{"head_dim": 32, "norm": "layernorm", "norm_place": "pre", "qk_norm": false, "attn_scale": 0.177, "bias": "all", "parallel_block": false, "optimizer": "muon_variant", "weight_decay": 0.021, "grad_clip": 2.0, "warmup_steps": 200, "decay_shape": "pow"}
Each number is 500 + 25 x the weight over the matrix's rms, rounded and kept within 0 to 999. Layers, rows and columns count from 0. Numbers have three digits each.

# q: layer 12 attention query, 160x160, rms 0.156, rows 0-51, columns 96-127
# k: layer 12 attention key, 160x160, rms 0.152, rows 0-51, columns 96-127
# v: layer 12 attention value, 160x160, rms 0.214, rows 0-31, columns 96-127
# o: layer 12 attention output (transposed), 160x160, rms 0.174, rows 0-31, columns 96-127
q0:492482509504501499474501499470539509489496540494542476480494533546531494524474544485500510477529
k0:483479521520503466486496497511487460534469510533508539500516502524509472476521530481531473481536
q1:469480490489479516488484491554491505498529471479472493523463497491481484558512558480493517509468
k1:465478499493505473518478546543552492458513498501522482525481454539481496533507535479472480488477
q2:506533531508438452521536497506521515561492484475499472518513471462504520473517531507472554499510
k2:518516467493481494493488463551482483519504458510515538470484468503572516512500497499508500506478
q3:483513485501479506479534518491483481512520492474502512531519525454535548515515503541507512487479
k3:482497488515485501528518492548475474498496483462523491520538544512539530509476477489561482490513
q4:511516451490485499496469479484490527482465518502494477519476526483501519528510553474512524531510
k4:535509480515511483535534475542520495508510500505505479484470541513485501507488533534499476515487
q5:541494479517532470467511505469457435534496511530504498501560491471480515554486503499518479491528
k5:522487481527541494532496491480456481480503505470503543499484542491510492507478456507506529503501
q6:473511502516542450500520528510512506470464473519504496532514520505515467478492537523489528484479
k6:521497520489516508525470462485508514494493474530488523523524569528492483517496466554501532512486
q7:503467523552496483526516463495511524495505522519455485511550479489522496504496455498479516440513
k7:510506482494448508564527488510521472486536510473510510474514495496480460502477467531500477450498
q8:441545503524513514462511479472488486493490496507473484508490535476441479480483436476469485484478
k8:497545473469454501515516497457486495505521504518481479501515523494540503535534507522520469484511
q9:507529497546569495526461496478490497476534483505502492507522512497479510493501477521471518512496
k9:518507506520556497505508486522493504483481551500508508498507457478472529531504492512473468477506
q10:494525503479519526489495516540521495506538523496475522446531507487520494535487468519529537489504
k10:519512467494460529503500538480477491523521501471513507486509465484543522482538485517502536499510
q11:525500455507496509459500475455534513452478492508510484477519537527488481525509496466488500532510
k11:495534507521489452484503525507525511491493513529521473503523457494482501487490506510490480508478
q12:525484502457468514533516494540498482484508496513513471490505482498520495522475457523501496502485
k12:481474500470493464505536486503514485496471522482470451511516457482514447478498487523479516490472
q13:493548510496528513503486457528476502466547470508467479498473457535535540494481493479457522475509
k13:505537497500505492492533477523510515518518435526470507498484472521502477483477494487527450472502
q14:543511505505449505450470485531491543488527495520465513490471491532498459507502515563507492502479
k14:511498458516527490471513521510523501484501494511500488505517477510505527520496498515482487477525
q15:479491482480495479486488550514501506505488528507480467500540516504513496452507511494513497474496
k15:475536482502519517535500542509483493508483504515513494481512491521486505474467464514526485470497
q16:525497506474524494516491520518509463499501527494521491472489512511507514500501487524525447512504
k16:518525507482483511515488525502482464521525512502481487515521570483487529513524497480513525477509
q17:485484477495498511483484485482475495460488506519526475513496458491482467495474467473473509486496
k17:493460499521536468498573512484507533482526536508495491466477481520490517519458485504524493478536
q18:514507499455519498552526498480487504538517476512467501483469472507523501546498495504489499532471
k18:492487490502503494495474473505477557512534481458470509492513458508494484476491503477496486549494
q19:498507500451479536500476529522470548516517530537491473498465515482476490528540497539497524503492
k19:499483488519523480483470537494519527477482510473503483475497511530499507477482515504509521484488
q20:542511476499518488445485538477492512504488524540525495530523499521511522513530486523494523505514
k20:486496509493512492485509493491510506527500519511534535545524508510499508513493527529503516512523
q21:493473524504490533477484505463499490501498485503494495528502499480469477537525472526468483495521
k21:493457523493497530491484505481512510497452535547501519505494491522495531465511498532535521477521
q22:521506488479526496478473540491467507520490484510502498544517475496495502440518537528500507474479
k22:479489518490492492498513519470501506486465494535505526477507497507489521492523497532499508481517
q23:509480519525494490529490461500518464487499502493512523513521525528485518476513489506506502513545
k23:523516494530482512496515477476466473491528509502503486528508483502499524504521500506491511482491
q24:512483522459521551489503515518515492501474491461511481484483465465481474522525521496504485483529
k24:485503494472520518520482518495465530498484523511500509475492492498478473517474521476513509496516
q25:524458458493498525529490477517515522507519482505500474491461465491517450509515504529501546516514
k25:504483474508509522529485548566498511459524531528502483472453474523520462472488489516538471530487
q26:468554485495473495479472478516462511494536513518502487474513473523514481521482480465530519494493
k26:511492491504521477507532503526476520444508494545492537504515477524489493527488509519498481504494
q27:490478487462486490463445518512480517508512502476523507547473512460513483524478473476494490489531
k27:510518486468498488525480486481532471467522511511492511490512511460517533542527519484484450475541
q28:477481494482496494500543517491505507468526502474499522484505529505517536494515499495491543465471
k28:507470503509540506543505538494504507462508489526487513497478501502533478531518499478461513505477
q29:546533476478494484483479524519478480495514541490532486463491535497500486511460526519515503466527
k29:495521491499492510475438558530479500514507471497509459464499490507543513504484504518507514488507
q30:506518521485498451533486539511458481552479505508531478507513497449500500487495474486471466474546
k30:505510484493533514523491501530504466498487478517464476472483476499509506513464500460508500492510
q31:507491512495508492488521523527509506506510492504527513534487462510520525490476512478508512529502
k31:517516501503513519495479512527485516511535504556459495513518504487475510472534519481493512490501
v0:502494498501457520511510478500487472482503512524498492478511490489447492522506505503481515552509
o0:464467527512462521499513519506567470527502480492481489502478508489541471468530504470478496505446
v1:514506507517526493515541510544522534471498516484500488530506499467485498475486477505505502507504
o1:522502489485478559472467469503507495522487470515499528504470493526502512485511501481481541532478
v2:475498518507470525495492510497478492479522496487478506470500530528539488491529506536516509514430
o2:487490515531500485487514524506483523471435485502487490516516476513507491499511491551517497501544
v3:496491544475520487497502493519506535502493503508526498489519509536507506476500484547475485513466
o3:492494540487539467515494480500497481505505476510478505455496504503490478502471478506511516491510
v4:483487474502487519468490523483452460468507525475487481532537515515496503512527532509473497497476
o4:473490502492499485516482489522509518494489502489507474512461477491485493536513521478489476479498
v5:530498478476499493499536536516526519519452488487525500527497503451471499540470526511511519498515
o5:517525484500491497506482477512474505514486472488480473506524481520475519468466508520482502480517
v6:534465521518488512537486507532482494517537531584495465501487468509494485475506537505501491521533
o6:502514513478510497518526422503477522523504526485480485553501512494499515493482525495528472485495
v7:486504538535497505541519522485484489488547526501443500502524453487480503509541493482513532508499
o7:501497467466511535553476477478523529481479534483511489479477536509513547504520515495517503485452
v8:513497513478490498523518494438501496488519485540487504489461488516475541451512524491511482525482
o8:479485470516494511504479475563516474515519557479488509509506495537533486509462502485513499528478
v9:501481504489515533510529494510524458511476487520502524479491526502500490530511525536495489496527
o9:489547505489502510515474486521445510510505500468514494513522497523501497476500534491522509496489
v10:486513487538495533499468503469474472483526483547512497470513498487499495496499477529499526473496
o10:456515504473491482534540508536511503486492502469514493507492500505525495480515491503492512508481
v11:486483468490491491519493513540516477517496484528478502497458500505503481507465488516503488493502
o11:491490505509494517499526514505496522476492474484525435502488501492465480517522494497517481525486
v12:504486511455478513516515518499523541501485503488481530498473529501516509478527502476524514503508
o12:510511460509512497468501487534475511515466483510508525482485442506500521519492498472488477497494
v13:515520463491509489461478484498501464507484509523545434541467524516501467525462480491503482492486
o13:526509509542485465514493492490511498519530481462451515508511508489483494473545516510452501523495
v14:534516477484485498505500537472482500497502526491508511498511527498499471542528502495527554512475
o14:480487491543501492500522477480513516491508502512510486482498478520510486496493503499485501488485
v15:482517530495536554517507528498526513485531508488480475518532475498479505496507434476506475531466
o15:485439475459490503518525491510480497508483504509518534490485528493516483491539497486477544495520
v16:474535545502527539496497512482495498459495497504506442469551475464477475511483526517487479508468
o16:436493486532508503496511509506487478511468493486513522515484531488506511512546498513565482463500
v17:514499509509513518503494486456466532520512496498506519497506506503498502505527470479470540547466
o17:476519488482507481516506490489506473473481473515508499496458518528509495522519509474491476519518
v18:512461480518524486490438517523449559494509504491494483566510518521527501494485509495520532494516
o18:499491486522489488480509524492465460547518529502461514501491508494483500517477534472522490480533
v19:511487547485493478480506530546501493504462514501482487493470482478488504480488515510514459529495
o19:487475456508509533499475494520520509465512485513516520503501510526492528518503485428477487487500
v20:486466527500482510477510517503462495533479493482520486526510544507521473495497476516529493489470
o20:519490494488480500494491496499488516473492495467495515504514506547460527515479521485516478497535
v21:457515494487571510467468496489513493532488470488495492490478466462527509471464502473493493488525
o21:515491517478502509524514520514499508488461502540492513512533531465492489500506494488518462479481
v22:512523503467477494513475479495472497440518510486498491482545503554528483497492510504488483487511
o22:477472514536543525489454512527509525523472501467463535487501518497501515499488504503510509516521
v23:512486483494500493486500509502497530497506541517531459531463515496498519480515503484515487497500
o23:494499501490508531494506459470482491501526474457475526495518474519509503504489511487499444509475
v24:490484502525524501499507485496518492488499477509488462492501468543505480487516519483497530521466
o24:471482495505486534511516529473522464493538530463525488513484504476457524519485472522454487492477
v25:497499503461520492455429503516537498471535473495478525519494495486519514502484488502539520511517
o25:480529463497474513500522501527493505544451516530508506472515476442505482485458494486475486492534
v26:491496521510504492498486492491508485476482494529495482469505497461493525492458511526480494521501
o26:522509517527524519532531495523472496532494484512463488507488497494490515485508490485509476492510
v27:514503508507450497471500500475466509485504514499480518528480556478509500485501501520526527541510
o27:509507473502499463488520495508482496499499501516505490522523509512511506510491507509490499474485
v28:521507481479558476515492497533523503491490480505478516504549507494545481477517505509502494445492
o28:474446513489485471478471508497496499506515498523491495491481469490456519538467495504523511501533
v29:491479519501515475474505487524505474519515519493486503478510473534525502546509526530495548491498
o29:498506471512519526531502483487493504500482505488497484511499508474509493508487511491482463496541
v30:462485520498484469537507500484486504505509512481465507460536427511463514532509531505509501482473
o30:508508526530538519550514456527486487505491478484549486526441545501508534508519513528491501509458
v31:554511506475448472494516496457471502496510504466493497516522490560505473519493534509473512506494
o31:479519481497507528501514501509510501517464496455539499494500486489504545506507461519470496471482
q32:539520511515506491480479552496501528531448517498510480500509515481463495471546520488505526528527
k32:505517499514541468531498567476500542477454529542502479505527516501475507543532566502526504515524
q33:534530513541494502479466477507455503499503536529471501471504484486459487536528487482463456496495
k33:523526502514514471518463540515489509481522550501538493483482540517479516490488548480449501474502
q34:522499511507503492522461481476492517520543508478506495481472492518513520549485492500507495528456
k34:528518477498493505528497521487535505506535516457515519522474517460512531521502469483504497514487
q35:532479478492488498485467474492493491467545506538491524522470473476543493551523523544471489488519
k35:520416479519481479509513487493517495477482518494484457486505529457512525544522457515490498441483
q36:481491501487451492487518540501497449513450503550474425496523471515512538472517514481479482565495
k36:496513506502503477564525536511507486509475486499502456529538479488557509502446499484470477490461
q37:487503498528464472531482479500477488484510504538479506505477500524490543496509453521498511480517
k37:509502475548485481506458483511477491482532519513483511467485501544505559489487511493500469476539
q38:511466532485485519510483514534529517465523508532472504472486517536509477483532486518579512458504
k38:502494547474489491522504507505506508483512528528506490497497495488505515497498498520486505454489
q39:493517515525533480532501493483483442514532489486496502480464502476450461498519470479499470504468
k39:496520531485520474518504522502522469497481439480490479511493528484526495541506472511481520489475
q40:498525533503517523544489491486509571451477484467494448492493480506506470498555501512495505511509
k40:508531503536491503513500519489504502439442497501473510480499463516514532470499514497495556479511
q41:571506500509495509512513431488536476531465525487487524539500461558480475488499475502433501553484
k41:507487481478491520539485510461466545499498505499476524538479452468473545464468514505468527508541
q42:506473484513510508552550471493465504530459530498470523466467468467558509475474464465514468473456
k42:506497532489499489514554487512489500511516510544477487484423515516544466503484487483499490488500
q43:452521488530519467485480486498472477454499455493488524489511518510527482531517497508505523463542
k43:465507495517484506507487480502487504489520509505491479482496530456499536539514517492497481529520
q44:560527490547480477452508451517466507495477497481480508477487471459501512533516489520504517512490
k44:528516521517484500443536491534491505491460507486534507511479490460515517508471502474480471515556
q45:578547526496492471495503497527481524566491497493514478532506499512497558488505573517477532521561
k45:542524517505496465476466506507487469586471434508483465506499512480527487485495550523501528506502
q46:456499505562498532497480476508454502502477526477509523552541502537528510500479482466468511449538
k46:512475508479509489458463473499512511458524524524494484515535461517510503540536506495487509501553
q47:499529482466463498523475484499455511496442441494494524509505464498523485515469530514507482490500
k47:509490494513441474481494495537495514544473509515527508451513467496469460490520502519481488515494
q48:512530461471499470466506468479500496526530522548529484515541424487494479477513493516466473521538
k48:491513500494517496490485487461505460555474492524517474563520502505529489472523486510462499468554
q49:493482509516507499494482518487493479460513482490491491511515496489484497532503493546518472530499
k49:507465473538524464505510503492485492470504571492497526504523444529495523524505544504492471452511
q50:507507538531495490509543477507496514506506558462520475506480486503494468471537517496503494484521
k50:496542523502482499526510509512486520481464492479529486477461517472517465504498504505510537500510
q51:535510459522489462500473522514472557496505443496477499574453451526449510540496526488494505459530
k51:588529490511492458494528519469484545496485451505495496515472474538481488520502504485475519510515